From a checkpoint of a small transformer trained on Wikipedia.
Architecture: RMSNorm before each block, rotary positions, no biases in attention or MLP.
Each number is 128 + 32 x the weight over its row's rms, rounded and kept within 0 to 255. Layers, rows and columns count from 0. Numbers have three digits each. The size before them is the row's rms in percent of the matrix's.

# up: layer 10 MLP up, 704x256, rms 0.0454, rows 116-182, columns 64-127
# down: layer 10 MLP down (transposed), 704x256, rms 0.0454, rows 116-182, columns 64-127
# gate: layer 10 MLP gate, 704x256, rms 0.0454, rows 117-182, columns 64-127
up116 098:086156104131128090131095204086133095116100113107201128177057092128168193152079137102122172121137082156133167090212129108135104132133146056110068087098141142128078145124115105136167157139112106
down116 099:167114170117201095153156143133156110125103104158143092225107108179103111116092118126081124123105129087082100116072127090176135051156106143148145105169098167108160101147116153162129137097091152
gate117 102:115111135181170143122161129128141112100149089164143110081139093077059121184145158166178089088147151133118160161165076098171120168115167169147142161117132101106144022162104114141150128132190099
up117 104:070156136162097098148163226160096151135137105129112166065104084055078133173130163093158128133156099115074134135141098124104158072070095098105130141133134098101094144135117089123098097175097119
down117 099:108140105129100151104117094134132162105157112134165150196110063202110075102109160102127124190119123148147096079144183104108171125101109157118109125088118070072191086152089125131173148167047155
gate118 099:129172125060130080087166099107128106139118147132125123125131154127120118104130139144121132159151104174095132155093109161162104116188157098106086119170116127191174127108114096141125134130136047
up118 096:153160116123141121128146153086089125085096142109111153150120155126025132132103150140108126166133127147110069143181065149106147094134095077081131110144121139130163133095124151038129157092117081
down118 097:115135165133137105169163154072124125164110148134137168200119129102136145138061075227144112084106146106115112196167145122142201108105131156114162135163186142174112157212135085100143135122072170
gate119 101:111162167111080121144145090077129086159093127124099158085080093128167133161130143077154116079077158153096140132146123138094142147152088148106143161162131091129094154150107119168114109144103077
up119 104:088159106090133099125083117163126164091184129166148162100140128122110147117092177075164078103132186173140150074154134109147117161144151123145120137130088147122165136167167079143107105145113175
down119 105:124104156111161085112125099138145135111176124144102108116098097072114158124089104132114108060108109148123104096187144126180143196167145119139075110130111127088108064162069100105171084130156040
gate120 096:110200089159129155094167136129143127118162127157103176096112170127144128152132193118100171127073208152107055118137134134164145141113100185150167155097179065124168105157197116127099146096191178
up120 103:077100128110155157116081109179156149150103147018127161105183157104085105121187114132171103098185163186111123161120129136120102114119150067071159145181197154170193152125125099146139082158161053
down120 099:071114118073116153095132125092122117113181130099138119113083182112073165103153125149151156194148078105129105193145152104076109056115090070096171191159195141121159108123061181145125125139134106
gate121 104:173109078155157095108114181047128130111161116130106076104151154124113148155137096130128188215141087177085138115125163202142147152157188098155041103109077120151116147093113074144176154074199152
up121 097:095122095083148139050141167095153128135075138112138115129159093107039186193118157137098099128171077099149144160065122153172077161206136114124090170155152161111118131149172028153140169125064149
down121 099:140119163112056127092148110190108164108154162077155158092124117118124152158164155138160105073157140156092221171072104114110187075116108063112157060151147087134127116079169132149148133152163152
gate122 105:148115154129079131130138144129165161162111161024134162176133147136172139086130119186116052131102125124088145128146111113187136124090175136117128174150102152103182139171119157137114128177121168
up122 105:191113173161123148106090108145148130105183210149112080128099088139111144112161162135142133173118123187131135155163157093174154138127148163125127102145156135111117155080110089089153149087118159
down122 098:067106131101115172128087156075093110073108079195090077142132096113133124049128115130124115167099088124132121146134135130108093137118131073146094111124105143159148123056058107134158204101132122
gate123 101:171095110094069072148134118161137094133117162139114098177152092137148096125111094156124128065098114163096139090160053121141126130118126133139089134142081166180198129148103115137124105126108172
up123 091:106172136178150128113151082139162097141072092113156103155135127128205134179171148165148144152086104185131119057135142131129176082155106122110155132155138095113139138123188115144156065136087173
down123 100:236104128108091127117123149117124133117118096116128157000135101115157122107098072158129110078166136131136128111147087128109166162062128152168116100107066141206131088109132112158149180099104017
gate124 103:143160158090100159154068121138135157094149074177154067079139120126146131079089135111191062224170126163094102119110130180137119128157193163157114060117068089123101179121103124177132092085150177
up124 097:127144155054133062136163176117136186116095082187138121117057141088130133146116172125156117107102110087107118123186098069047137125112160131145131172214146165156120160173172149104122157178159166
down124 103:064094111063156103112136127110089145112088157044117077117140133105141088107179103138112157080133119116092153133099096164175154164106120153098134197138149164116100124130115086032137091137145077
gate125 102:171089160068153086120087146076108130142131160087117156118152149127129141115086214094157157124190162157118140153143131156077184091096121103140158116138183154124154059134125087166135120101117140
up125 097:117128075144147097114100139172247138166143154161152148087137167117098132139168164111132162158164138083104167190129151156134129143163131134123147149117122124172162125127081181108073074155135135
down125 100:120117122113149143069145089131118122104111120148083143000105124119130128090112150124156148212167089186193120064110139118086121131131122112129119151153142188082143152154115158160113086159146211
gate126 095:142161149107173077157136152171103073083162147063199110143125094171190134132118108159115098118132164155130093118122155130172116112063121177115162078145136120114173095147082106119114126158153108
up126 098:144093111159125160162082142123096128138153129114127100145167158103124126166108092120166134143119175158177159150078141088182155109162144179103089165104077162127117175083137136170166125179200159
down126 097:217090111091148141187099199087053190119116122111141050079072121123192199130113117133093156147074130109139178222158121115102169139059124110163170108216140131062128059095140147110106091118137062
gate127 094:141213160122129092128194093134140093163171129127174090096193127133170159131136115086087122140101158161085126113123092151140111132122120165080141128122136092136137094131100121102132170118089116
up127 100:119102125139145135124121171096089124171156099121095151122173140094102117155094128210125144139125154121093215164116191099100119121118119166132154095167114069119077087093185151111103156110137124
down127 096:143159074071147094116156138090201133081167172131055149142115161175136156121122108153107136110118159112130122164026142066083162115136133118127105230063171113122175159157152076066142217152117068
gate128 095:114147132149197111124140165108102104103139132062144095091081202104158151128101149125103116184149102162119150130144026121102103208097138151142140180103120137066126117146192135114091068115142138
up128 102:164101126121176138112128110114156132084149110077142129130141086128169074127137097118046068170169129095103122062181060109084134166113113072125142150138092150148132141150131158139117092115140058
down128 107:160136145139117104138079094120144106141098081114100071067125119147155120139156200151149167095105103150126119141109139156118114208098156085133095138101181102157137166128136174109131170167180094
gate129 108:144154146105143130174099178143064092118166128138119157129122102114121110126131120101140174115108178112183115185102137135142133095119136161202170053162140189176051073112164127187067128090134113
up129 105:131072104087117081060153149144142106149131117118128084095159056129156079150135083165126111158100128088121120123080081147116158135130118114075126166067189131144144117105137152139077156112105152
down129 102:086096137114159106165139138167139136165181106099142179113159201071137104129101156116076052104106122113118132074163098103176094125080118120164126174095070093156121096120146115117112198115140153
gate130 106:105108091122117132130109071050129121132123142096148097077111085151097082134113101110127173096038177147190114150124157131126121054152136143142155102116189163139190144091140160186137123131151126
up130 105:070123107100066113116117168129090217122125161153116175142179139103119139116159152144117107172169121128112076113132167151136119170147106170122125081091146115165184106135085066079147179183155167
down130 099:115078091155168153145062101196131122167079134157153123065075103125124186179148109069164125126084109151153155097187104185145152134115082156180109128121136144132159131157116143152144120128116124
gate131 103:132119136123202157161174063150188059083104062129111111178120152168172116108161070164178153161144105122131119123154085110098100133180127145078142132150037133099125129162149154140121191160156083
up131 102:131114116087106143091150103118050145127143166153151138115096137110109133124119107118164130110101131101175134121105114104091184131159135186168163114104118163121191099126169082133064135107090113
down131 097:104166172118143079151110137191143089159132150149093161061147080097106106073155093149048096108149152148137105133122157140179103189061157161095121097132105183129090074095105118148155127091101101
gate132 101:142176148183126139149144110129151096106135167117060130186084097114145129106082078093163145119103114186091160112166114149102158188110139150111073149136063141155100098167107098097133096101142112
up132 101:168175150151172128141181142114118116102104139137174104120100154091056118104105113162116168096158188203099138129196097129132112040101152148133109116170175127105150154173120143181073122102153174
down132 105:124153171109123104143174114104118178097130122090153180133121124147133018167158144120131122103158146060139120096081125096127131120127135123118134135063131111048155140082158122141200112059175187
gate133 095:124085148088150107120149152116112173072230103121114167161092147135140102095217142161122136116134158176082130133186082205107191093155104144113144157083080133172158084145136090153121100154061147
up133 098:096131081103136107140078147119148176116173149116178075111130104133152140112127127128180149172062121148082146066147162098102169150111025167105115143085109137105144094135163119140086071111134118
down133 099:131145176108150164083125074125109143148145122161173164072120172133062095128138134192134165120117166164079103145159072133167104105067131079146150091126127137143082158149150128103147130181151146
gate134 092:092131127121119084127138073130160136172102126061023094173098141142150108084171152115122203100127119079137154104126148138150080125158106087107136163075169137146124120211092092072180127142131075
up134 099:116170136159148110169133163135148137112077114178108135194085110179095158113113102117105127099132147179139140118177158079175154129164093097110111132109147139114101144114147146135120133099168092
down134 100:119101131138124137143148079126116109104146123092141107111172140157075076091162132139090083107134109142207105058131081121108112079173112118190082129134101140129116080111115103060144073095146165
gate135 098:132128113129105120160173152115141167143168130080126146097131130146110097175106167072133165134123140081132117138028103136108088073046101090176135121084133113178123108158078118153142143130183079
up135 101:110095149156135156114144108163125122111171161172143078140112129129135107106109120078093098116147126106100125108141181096117131133104130119151145127155057171076075158069174123123159117176143080
down135 102:126169100129127132090092115167098101132162146096151176113136088101157178102154143123123118116201157122179150111103138150134112101150116117133177127111104041103137135108126103112146063142110114
gate136 097:127140187071085096185205088119104104158140176090118139112136114125119125117156106135134077134173150157105122160071141102167178115151140162174095169168133103146189105133155112151122106149116076
up136 100:088095162132119137127069108177039130122128112062099165110144127070162122105099165108113193156147194082157155142117093144117085111171096188101161187088126081131140139096119152170163134167114124
down136 096:130124095131137095081108119117230069157150163137151150193125167101073147091222084075122102165163120118080129120159103114104133110124120089130150124167103127114131158170106079112143125155132102
gate137 104:193136114171098153105134149124159124165091092159158057132147148103183123180125132109109090158138079103060149086106143140162210127088160162147090136131183144124096136101178059146201163131183136
up137 103:146188195126094186142102165117126116129119134091103144166144102167114093119100133060109176139070144174159136104133193083165081084089131092090147165060124152141078121123095108120113133143099090
down137 107:128161098124098140130141153034150072182114113157104098122112145151165168165135066083185147099143142175131162128111175125147128183109105135128089154153172168035170170077148140070085041181160099
gate138 098:093136098127107124114139126143088141103109101192154075134159126092177139116076148119157167115149128144087133097167156128098103201130126113189087047124143134138153133144105130108125190115120101
up138 100:196067084183139147128148170148156196143154105144123081222124126124126150093130120146103151106172081146172144112125119163069123157120126186140176145180116103095150096081121159118127136141183100
down138 096:110116143178135149111142092093129095071120133152089165180120089160091160181091165133056142166090142138130094170133193169172139127129142135056158082142161135139073139149072096071125127098100190
gate139 107:139121138113108156185177145105130096107126090109147159207143127165159134110165080106101105155137155118150141158123096202104120117119108060120149114181116173128122138082115132127134136149162157
up139 098:155115122137055112124084098110132190184170083157133127116128123089119122141104140124146159155167051086136146100169149132093177093134145164135101135082114107084197119103134125052132083127147140
down139 100:116173089145150147088126097171138087133129154127084170000146111113163168134167121148109178149126117147185108129103123110188143085115099143114111139136137134160116172161111195129132160079138091
gate140 106:135120143134151089156172144110166084093150116123140090158115090116058192133089107127071113150140127123151174129164096156137133144069131135128127195181142110078103111159068159125157162145200100
up140 105:120209066087105138094153113160101139135094142156144128078161186133093109112195170151158103040101105130118115119081083134149124140143121146146216068168106132110094121101117120074131124102125107
down140 103:197150150105149074178156150143097127139150149114143144113129167158178162110109103141119121105127149138118154168141064082086176142061128102107089111134146147117115093153148137128097163079158000
gate141 104:118168131098089118164128118118185067100168169146085123185134055163098124116126143084181173076144153144162106133112101190129145097117145115196179123132138084136152094123155096132112158080096143
up141 102:137122133129123100106083146113138093112200099159136119198106085119142121109133120109175115079051106118097129173128083152129119182173117109094174128054142094118131158078114174167163161126076217
down141 101:123171074095149134126100187131149104142071139135139176255090145121138151116144091099209155162154113094135125104093132110121165071109150119118130123117213160093157080126196167108128129127079171
gate142 102:098193171095131102142150190186105177145169080128102127119125096102111109109168122136181139129163110121102132122133124160150163105125131132114132148146145165112125075122141229114131069140209160
up142 097:172164113154114095102183090128155095121136092159134110146132152048167124152097053148137156130137100166156141096211081106144127105127179134111126141153186087122099164136072143145115132121118119
down142 096:107156108086093161102135140147096144102156126146149142057118092170114081152101079108107127130173106165155091119102132152095149140124155120157126097124085123089085134133131080139115094146126222
gate143 103:168127153156138136144120063128130193096135191192115183103126106103139099172115158223114119203124150166129139148136089112126126103096113074116104119067141101174105125063136136104121132127111153
up143 102:092061179147130109096119127106120177172099075121110137139170157127106142164168188193133137139107184155145143169153188127139176118111121098135101137078100094103133144123109150160139138179147133
down143 103:135059163147126102137153108187158154139136142165170124180137143108172077135141096150064192127181074127121140132079075133078073108147118083128155157069130149118170180135148104146146154089122153
gate144 097:097096125105096128151123117140150079202090162094150156125168134078080166173176127180137157120106131166161113123120132215092126118160172120178145121095186162156101137099162165104146164139086095
up144 099:141159098138077129145086110111195133132116115171117131150117103108124181198144154156107163153156108129131105166128082177172132126100158191065175116124100148126115121166111123104111166148146135
down144 098:149109101103200115160177158165134125089112157121165117163130130167162114127137140156188159153082164116088144124145097094071123127112129153089122192117154098141131041112098123090110121111120125
gate145 092:146176176173098106123085154135159142094142140101185127084090169145174109117118102130100102115187148142140068139116088166188119073145175163137085182107149127159122138131106075093101154103117170
up145 093:143078074125146118094049119127131095177119129183108032112120153096047097173140135108081149146116128115124181106153093112114183100067106147100152106121131095149112156116126118128138123096151150
down145 103:093079135092107116154099111095090120109148099152091129071112116114129144201121107155121101142114119108070172113166012119091066121177111132115154121153147180157159093156123080132122114155148083
gate146 090:097095161145141070168106211181181118112115090095124187116189170132131158077165146122136105135168135106129174104158147111132066137114187107159140119115155127082144104163060124081092148107172185
up146 100:107109158152127153123110119106161127099113147149086075092148107114085254117109166137134093152130156102167131178127110086182150120115112120105115123088122135169121103126103078122201087121156120
down146 103:116135150038096122152174108103185097134160151113143194160114114104163190146098176118131191098147138185117055143168057146109118092158114189111111093110115070112158121117105132092136158173103066
gate147 102:139146146166103143100163150145201088104132137108116102102110130115166128043119143143101174124118179142090091115195143192130111165127112067142147154155109136132126085137106136174158162182112109
up147 108:126150068136109153183081148120098142102139073143064187131146150130137089110178106107128049093170093107100146120110201082084146128113156138151088139084125100152107051198175091085129149089145128
down147 103:117134109099163134168135112180083120109115077104137108185126110115123124132127154135072160135124128190148151157140170145085074111098177158133180124077072143166133096154114104156108143127107152
gate148 105:136141122115116163112115173106122076143158097133127067063073117131191107139185113176021130141130157159071099089129098099141137137143165139182097141136143133168181089184198159160162173147127147
up148 099:091092204101137156175082105186169139154140129173133163155107119157101119106153148151121137103126050133101109124135155126167137111139083181130157115147158146068167128121153139096157101138152157
down148 099:143110184174167156130215101125081106121097141105145114170168114116093131090071181107178063152150083141134135106093106118060083179167113154154094122097053176204140136063084117146041089153073071
gate149 097:103113141125110130130149091103112073139056219099153120106097134152140145135072110144193162110108102141146214142124127155115131110092092106193074159119137146164131111132133058165106108140140169
up149 098:115124120148089131124095164153170102159117173174148039118161119166143127151105067149138067181120162145105102121192127101133103081132147162172146184192138148151107113169090096123120090153132081
down149 097:133146087153129107147161091104137160113135113069091170004132127095085113104094157186118116168112083100099161134065132116174080157094096120089113085091083149147104079069102117096086135104189160
gate150 096:128102137057125166140094150159107136099132108168119175146109115087151155171128083140148119144160141146140132112145188151098126169140134109141074116158113166156115077130067095154108125149129153
up150 100:126138143104131091123106122083117157132138161139181131134132098126113150208072098124074124118173073107073026091143126192088161069111144176083170133088177137153135113128116154134150164059117113
down150 098:141109128140166130104158146105116163180187106106121104144178082154109127067143220137095177081133126116112131107127082136197125120169138115141142110157050112103175124117124125158125060170152116
gate151 097:109096142143109092132097056156208091169156137139074115083102110166140154116135146162119177108090133180080165139151178111148177145133183146133036117146148173103133099124132164115127085171121157
up151 101:175136118151135130159083165161070153156090125080148099084148100142132124150114142156139176121162119089159164169094100106130133115160144113128146095118163124103105196123110136113171096057113109
down151 110:137101137126166107152135173131047137115089089134115137204115140138150139099112159149141147130182163120147078122124156093142133147099134024143149139150130126090095119155163137130100098121112003
gate152 105:147158094185084146094157134150152159136141074112151129158148055131094130107135144155112143117131134156084125141068136140130104078142133153129165146084123120143106147161084179056138159144069142
up152 096:130130093109203118125132142098089127122130061123133116160201101136152188135162124160092155158137088125142131128146163114154092142126166120127163138165083071090110090131097138150110110057073124
down152 097:062143190128126124125101127136095157170146094134163126175145162142134149116108108145138137098128190174126220126110133104140106109199162125178122085122149181143158130140164139159120185148134042
gate153 103:114130092127147143154117147166143123200140148086103101127176132178161069039181198137125100105102097157133162125134159130070197199122108083101133149135130124114129175105198138197126209129149073
up153 103:142155104123159146129212127115115133122143167141086137101169145056156134097084157103148145169092139109102146092163112183158108120119096134108144122137138131135095084119160191167076114120091062
down153 098:129120152148193149150125149112100142136113161127144149161113137159104157145169069107169149123082132110187218066125128115147094108162126093097133135036095110093089030068134114121152135161139083
gate154 104:077102103199157136094076128085124103146114117122081154105160164180133186158158120134110062098082123160104181162097163175127110166110093117079112095088154116176125125137162135122088165073065186
up154 106:143091019088130083139205107110102131139139104106177148141097059177056132148106144131126125158098105130125119163130109155116146132118161107128145113137133109123143103120163145064154185159164149
down154 099:134144130129176161144120179086132077116151156109168102037124148074091188126089102138136125175172167127121146095125102178190091090134128135110084163104063148125103106172148056129072130138127092
gate155 091:164166123147096134176161142118122168063146114065124084109146135155128076161139140108097109102128072149083071020159078132147146145174165100128134159101119195133177130145099141129123118191163126
up155 096:137120172125112149077084152142115149128154176156128081119168132111121097133113124168112120129149079145171151160106102194124112113134131161087109144149175133138128148134234166133108044137134067
down155 101:104109100117152113062149154167131219169203139151161156033112130145191096103149164186142174090212173190135160135143129164063101150144152130141138132178105129100151114158114095163095142157075138
gate156 096:135156157125123071147194122112124158115124161113096153134136138149104166164163101115135107165126131171163085113143084116140161118142148108076128139093082110111143102071123155152077142179121091
up156 102:182151195118080151165215095120147144150097156123091207167175150111154116147109102110135215128013152122145121116190161053155074106100124146179161137146101181117169126095132151088104143092140128
down156 099:183092134096170109150087150122075059211114154129187096116140157165122151099135131054112113122138138168157148120155114173166103183136139150128081138132129096093081059138168135144129122191108193
gate157 108:087176093191138123134153104145116128118079069136098091059135079130104148135084121106154122142134113130047153137070117085145134162053103077107126080128154154130173101153127066129141144126180094
up157 102:121150108119165089147170148084170153115092129108079191113118109164068101119108093168157148110120106139124120143119099150155191166112151118105076186117124118146150131104151108138042214065110072
down157 095:105109104133133041163102075114166149130125124169120166034103172132124183106169164111031180094120147125105127163119142127093089129081097152080175140132116163088183116123118173147116074139118145
gate158 099:165132108069135102060103129130149081186113162167161145119163087113151120104090156101150162131137082135185110099099102161142154137068122052140147146109173112130158142141120131184100154179116184
up158 103:142165162123116192149151199164157157136130141130169124129121111104141076148098129133138159147087143138066136130100150100049111167120085134125085145088132197143206082104170084160119178148139163
down158 101:137057114145131142101109104160136150159155151184106102122151092075058146086133130131153165151110130068072173157135219184182180106126158134082087116147140093191176148172079155113127065088150130
gate159 102:103134147109150107126117128111138111058088160139145101196086080102160144155157165133117160132106119158154066199104105146103082118139116062170187092119133163135106166121107053142112055098126104
up159 096:163149114189180147138054093051149161108145099161103112077161152143091081103070089153098147107144085140176212053107172083105112098120079113126139098102116140135125148135073166119181147109141144
down159 098:150156096087114133159180150137076136142145088136093172000178095126116073127145144176132124135116203143141147147107148158104078159131161127122160146103128125186152084095065083108157137093114044
gate160 096:124146101029149138184147118115123140129067062124129185145121086125153124140137100138127079158143090148098113171127082136129099144124095141111084240132144139158149107126152185138139122134111161
up160 099:152110110130104138087071112154139092111183106130163113163065166144072116121160149116160134097158128095149069130142158169157144112164136104100154096106104165107080083101090163133123073147151125
down160 103:130153174107127128163125093133108165106059153122165109016142185133161119131105146106154135161138143111132137192099094120151106134082104116105094135179171106176068093115093094112137179130125210
gate161 098:096156176084138148122128142123166172082094133087162094066183135104168121119181126160116124127158093113131155082089075128126083114144137190159131071135099123112147137125083116153063153154143126
up161 097:175210139121154173132104137132122138206093174119101178117145146082121148136139153165111080059111178147128074197121158074139084165146103101156158151149114137054193090114075116098077182129060146
down161 105:133111141186121122109109151127141158091098187112103146255096176168133129096173101088158139111135160113129167184199090160187145144121139133120113115180116069107166156206131113098124081116102172
gate162 108:162114150165180120143118190105064206155117094109130183111127129160194100125128093141112145090092103167195077140146146120102190133113070119090123086157096142095127136160154107067129156156072141
up162 105:152103155134160103134114090128071083151112157123184161205099089120163090169158213103117187111175159130147133095144129076117080079153134097133130139134166130096103120095142163113189120195122100
down162 099:089143129114101151140128146129080122087157152167119138163134141105148161090089179105121161155119113122041127155104147118145134109131094090181139094130115129159120129133146119147126134134109128
gate163 101:093140151077129181141092138101104229170154165127142139143137092133150156120144099156136141080142055166097156174118170130138163169146142093131111140148075190102137112104148103137141112117166194
up163 100:138118131109083082214116127121165161176058099110153165144164141142105154145149095164178103129159107134080064184162143131152086108089192124132102174127158150127128126125123120116019055123179129
down163 099:135159115155171063165136109152073109153160136174101198162151150123122112111093129135131167090098177195043146146112107122168144094193105104055086124157111121189150152152141137123127151149136082
gate164 100:140100080149139132075104141148088189167110178181154089098146022150065125099140134098120167096126169171120140084149144123113149129160163144166073081094157148128155130093080052083115080140173103
up164 095:118042131151120175081215133144108129122122180170150127137132098142123127129145179123170147162106174111100109126179162074138171071167168108141168184091119081114094135180144153071163086089127152
down164 106:091204159153097130148069145109154082110147069105128138114130177135109128162110093102120069137120118115119157163122053184145120196109078127088122121128129099102107105139105153142144186093103130
gate165 090:100143102077187107158141158172109114152117108103125124159147117116130182116105144100114146161126130101172128124111223094150064114110186134128147149136172118093117125137074110110047136109087114
up165 095:110145136161127115200178131146123141147082121115148164096110113148110071147154149099150151091044130130159109125139159139098154114121130135080112139182186134128201181151119076166140091120120164
down165 094:185163146158096134142103118113110110127131127089079084065113093115164129142120115164114095136145119133147099154166107164118119136173101158141130112093103103075143130098156188122090140117098135
gate166 101:046113086152124054130150132195124148115115091175110121078125118161079157179146176176186133113095147130094067129149128149174060171099142127172121132097087169078113056101130159162152116118171136
up166 097:139183163212065143152150108112115168073132146117117135158132121127101150101167102205097137128123113138158086122118164189132122112142094108079167140123119146196125067179104107099090133153107179
down166 101:068119081127088158149063178108091099152162126135112090208090154111097085158113066130175134141126102107075142190123146102080205120113184166183104119154094160198097164180135121153141111116071068
gate167 093:141145144068167160142113172121129128138079159112119146106166188154121140135121118105121119144164181102115139093177131107179151168105160123131147035127147164076119162132165094117112072096175098
up167 098:130181180137128157154112110125194161067140098141188184113142106140152133120153089181100134156167163145108068107166110135069081112049125135176111136126175119133138132130151097077120095124159172
down167 101:072157066097102172117112118113076140134102146080098178155156182164122175138125076148149133130168146106138104176133207138166145124128089163135167108110147109152164102170190119142087131106143063
gate168 096:191096073138117112056204104129221145121071101208119131157163097092170132152148143171089115123114136116095139134090176084135117140116144111149152118116101114135126052114205160088098141101141138
up168 089:093121163184114085091088145105123151081154122123193133130130095132064125122120101121131102159171128130207137152143126103080087103146123107090116141120217155082166059123170120127140101131116137
down168 097:103127133197156107159132119101123113137115078137122119159163109127037095106130139151143099100115063120164084071135088183098181174081157087140144120121114135145139154095133156085171137139124091
gate169 095:128120146133168130118125092160184040155151172115148116067156119117070166132175120141110158135119135150134142120138062142123120178146140123115085151139162170077180111115136106131085169121103118
up169 101:129164118131102128120168126124025176058156104070199100161144150137141088155108159170198051117136111164063067128072105136123133170174136154184089165178091160132058133185166205096120140159090093
down169 102:175163100175149153146116175210157087121116128154045123125103170123162111113089127096134177079134152107125176147131116109130165118177105143148109156129202141187105058150107160088102109119116144
gate170 092:077081137136082148145139130153126105144111119139130113119137073142106195144116116126061109173179110045170101094143103120139161179217091119169180113077108096118097131107094061089209139131065130
up170 095:177085195136161099173130149110125131135158113111142056089164114164158137132146124185071057112087147124054124157153118151096110066101159121142139123136154124114114137161150107092088109101157104
down170 090:186155090011119139133080177155119094112135101130119172145134110107110079135130122121157141130095146144123121137132117155120122190157169085123117119110195144171140144089118097172174149144116202
gate171 104:135151168083131082134101135175181138138065093089165136111128127187117080103125146103116166096078104135133108099144105146077087161051114109125246068154098099147135143101162132164164154132125114
up171 102:165153091105179116107135130112150153156138089127143155169127093108125151143167141102097121121138132165136149119173123149089137094152118173175094120091184177096091120123112170151165134116122081
down171 100:095092194116152186111168086098144104106145094111148123113124149144091120097127109158171191095113199105152125113163095112094176132150110142084201037097184132136073079067128188161141089165131053
gate172 095:108187165137148117116130123050149038113115133118058126108145053157117112131145126117124126065082178077114141094103101155164119120107124148166118139132123087125168135139095126101160112102161144
up172 103:170193195065097177105079136132118161153141105137102091114063058149104149110042136133168126069041150154117131122115090157149115143082114110141147163098150157124139095104196123145119105116089138
down172 103:174104116124118099141153106142141072055103163111119123247094111137111142083090090148113134089148061099128101103138055118166088104186147112104096138074129131130163141121118138126197150132111138
gate173 099:129155108112170141107079167117151083137130065083172110116140181200137163125085127102130119145128167105146137126167128094128058085124098136051126084127083091160148090135126070103086203120192116
up173 099:144117036190148098145127186133070178103148154117123111146184119171114105162080100112144111166057146140172112114116096127096085146128075094093147126143108101100129061183136123136176147099117188
down173 102:197172097120107169105060130123068097150129122073113167242093124127111137161153132144180183149086109155075165109130136180139128136157172143157092126079057127125106111167045148113173150126145000
gate174 108:169111074085159078128153217179126090132121131121133151190163119185190164075074122128185134141102096126086155084193101100164123142091102189184131086099102147152102150169140156091169092146103159
up174 105:102067182141094097134110130109080078135098068143111113108069140180079078174126135164117135106084065097147171109127091109182137123135087053144146112122138122052111098156129150156165141054133125
down174 101:141151163139105070174180116124138132141102123188115077113111122113122088111125060144138159149113172112106150141103161147170063137128145114185122151075146169189140123109119182062132142131165085
gate175 093:083120181082124090178147117121128137138171164127167153107098106131126109192121127046105145208107161160147083166138107151141113083206075115106104142132174104133093143105139121131191100129107149
up175 106:120091112121077109122215123143118121143159102143122117112189122160106161125075129163172107128119145101118100152199129182112105114166169115076123148151130081118150152133098150163106120156101092
down175 101:174118133109092129138160122140068134144148155166147093066115149166151121142142114087137112114088109139188174113165115109163094111136152109130162125109159176163157102195114087112125129102163161
gate176 099:100117136151182124102167110118118205096137114159137126130168087114159072136116159087088159136086109137108060132085089192098156131123159149175099147146106132136137106154151146097119132091163129
up176 100:164046121102198155140124089133153165135136080138174110149116148078169141153105072090200141186174098108119050117124052165146187134140149140141159143159107079161107130107122156130128160190153104
down176 100:064100167125143128094166126097052159098193135139073088166102107140114187086116110148114153073110120154107124121143102143111113127133126181101126116114106164175158107103128128108114121080072158
gate177 108:170115113101158106141064139049137175072075121108149138134116115065132099194083122119112146210122131115071105064130101127117139183121117060155150143128074162105123105142090142102144063151099064
up177 102:131102147106118114105150079119181140132091116078146088186086152159122168158148151102133149156089154155119160120122069142138100121173102163132173117172148156120083168110152092126132114123119086
down177 100:134133058113192139150136145189153163157142126152121096102136125115126136122168032162159123142063149119126193093154153105107112149126121167140077130161053168181118127100131168091122129130136131
gate178 104:171089100179133151161165076099134128114113119105136143134148082179103153143115125135110163089111121131106143104197094139155136126078118172123106093089139117145127091117060171125080148144113131
up178 102:119139096142115115142135089134188136180144106122129201163099128112119095090163113165173160098152144177157114122138150115152168117149125158163158101150134069107134103118133124131158129194076102
down178 103:160139145180123104096152067111110101095116100141167150081104126181074145188162108112114119104162078102098169114204145140159118105165111134117155075117126188149101089119078146100125139093136155
gate179 099:094133126121170082122126094137098151137150137094101141154131141112167138114153123079172137139091128149135121119127136064186132143114102154103192181150125147124100087100161080111071102115142149
up179 099:151126148139181168123090128078131081081077157124085136141132082110136119164099113119110128086118139126180125070096070141072120080135160086163133108058140130122104112075140125145112112143150080
down179 099:111164104109108109156084127130136130133172116079083164085136110159093149156117080141131104089083092118038115146148169155140158100183218118160073060119154200045026135109126137129082166123096143
gate180 103:154098130107145135140204116149197128178126169167104164165044155148103165167132124055070189117184193163185126165119078138141165104078124116173127144181143137051128127114162082112195116105114131
up180 104:149137153188127095101160114106153133148204123064092089162135069158101142171161138102114094122135142113091188151142112137175120174072073158122114094125103108102085080150152156189126173100119116
down180 104:152046108126110127065109179083064132132080082120099136067130156092102168122094157139089103141124155165160148125109148150094125168166152118119217182167091139139129137111118136182102145191137137
gate181 098:160067123106159068073125177102148104092157098109097152183122117089163092130138135078083126153071108127133105090135115144072129115191140177137137160202087085145128076170195177134098076170166064
up181 101:157164115206186147134163097153123073135110138144134146067171162117100107091114117122157154147072107105113199129103058156086173125066182109122114159113118161109060091129122139113165083152170093
down181 103:125123154126087101116152168109105152071125116073090141243045130095137116140110184124138127138103135129165092093116100116127132150179162102201089113153094147084148072074124184102106098119137117
gate182 097:045109122152133158135082116110158082154146062123073061024107069110119137094115112069189129165118150130091154140139036073127132109098083127145185117131166158179182155153094101126156143129096127
up182 099:144110144138091129167112117114133061165164191086156159140198197075078167173190090133128121154128098117087143090163115130128141124131175094166109146077125149114137144119099147127100157168107093
down182 091:173165146144117121136148137125095149092053151115067152076102063140099119087135164152098104223153079064120130167127121114127073140120164157108142039164128090070127084158116095135162148104096105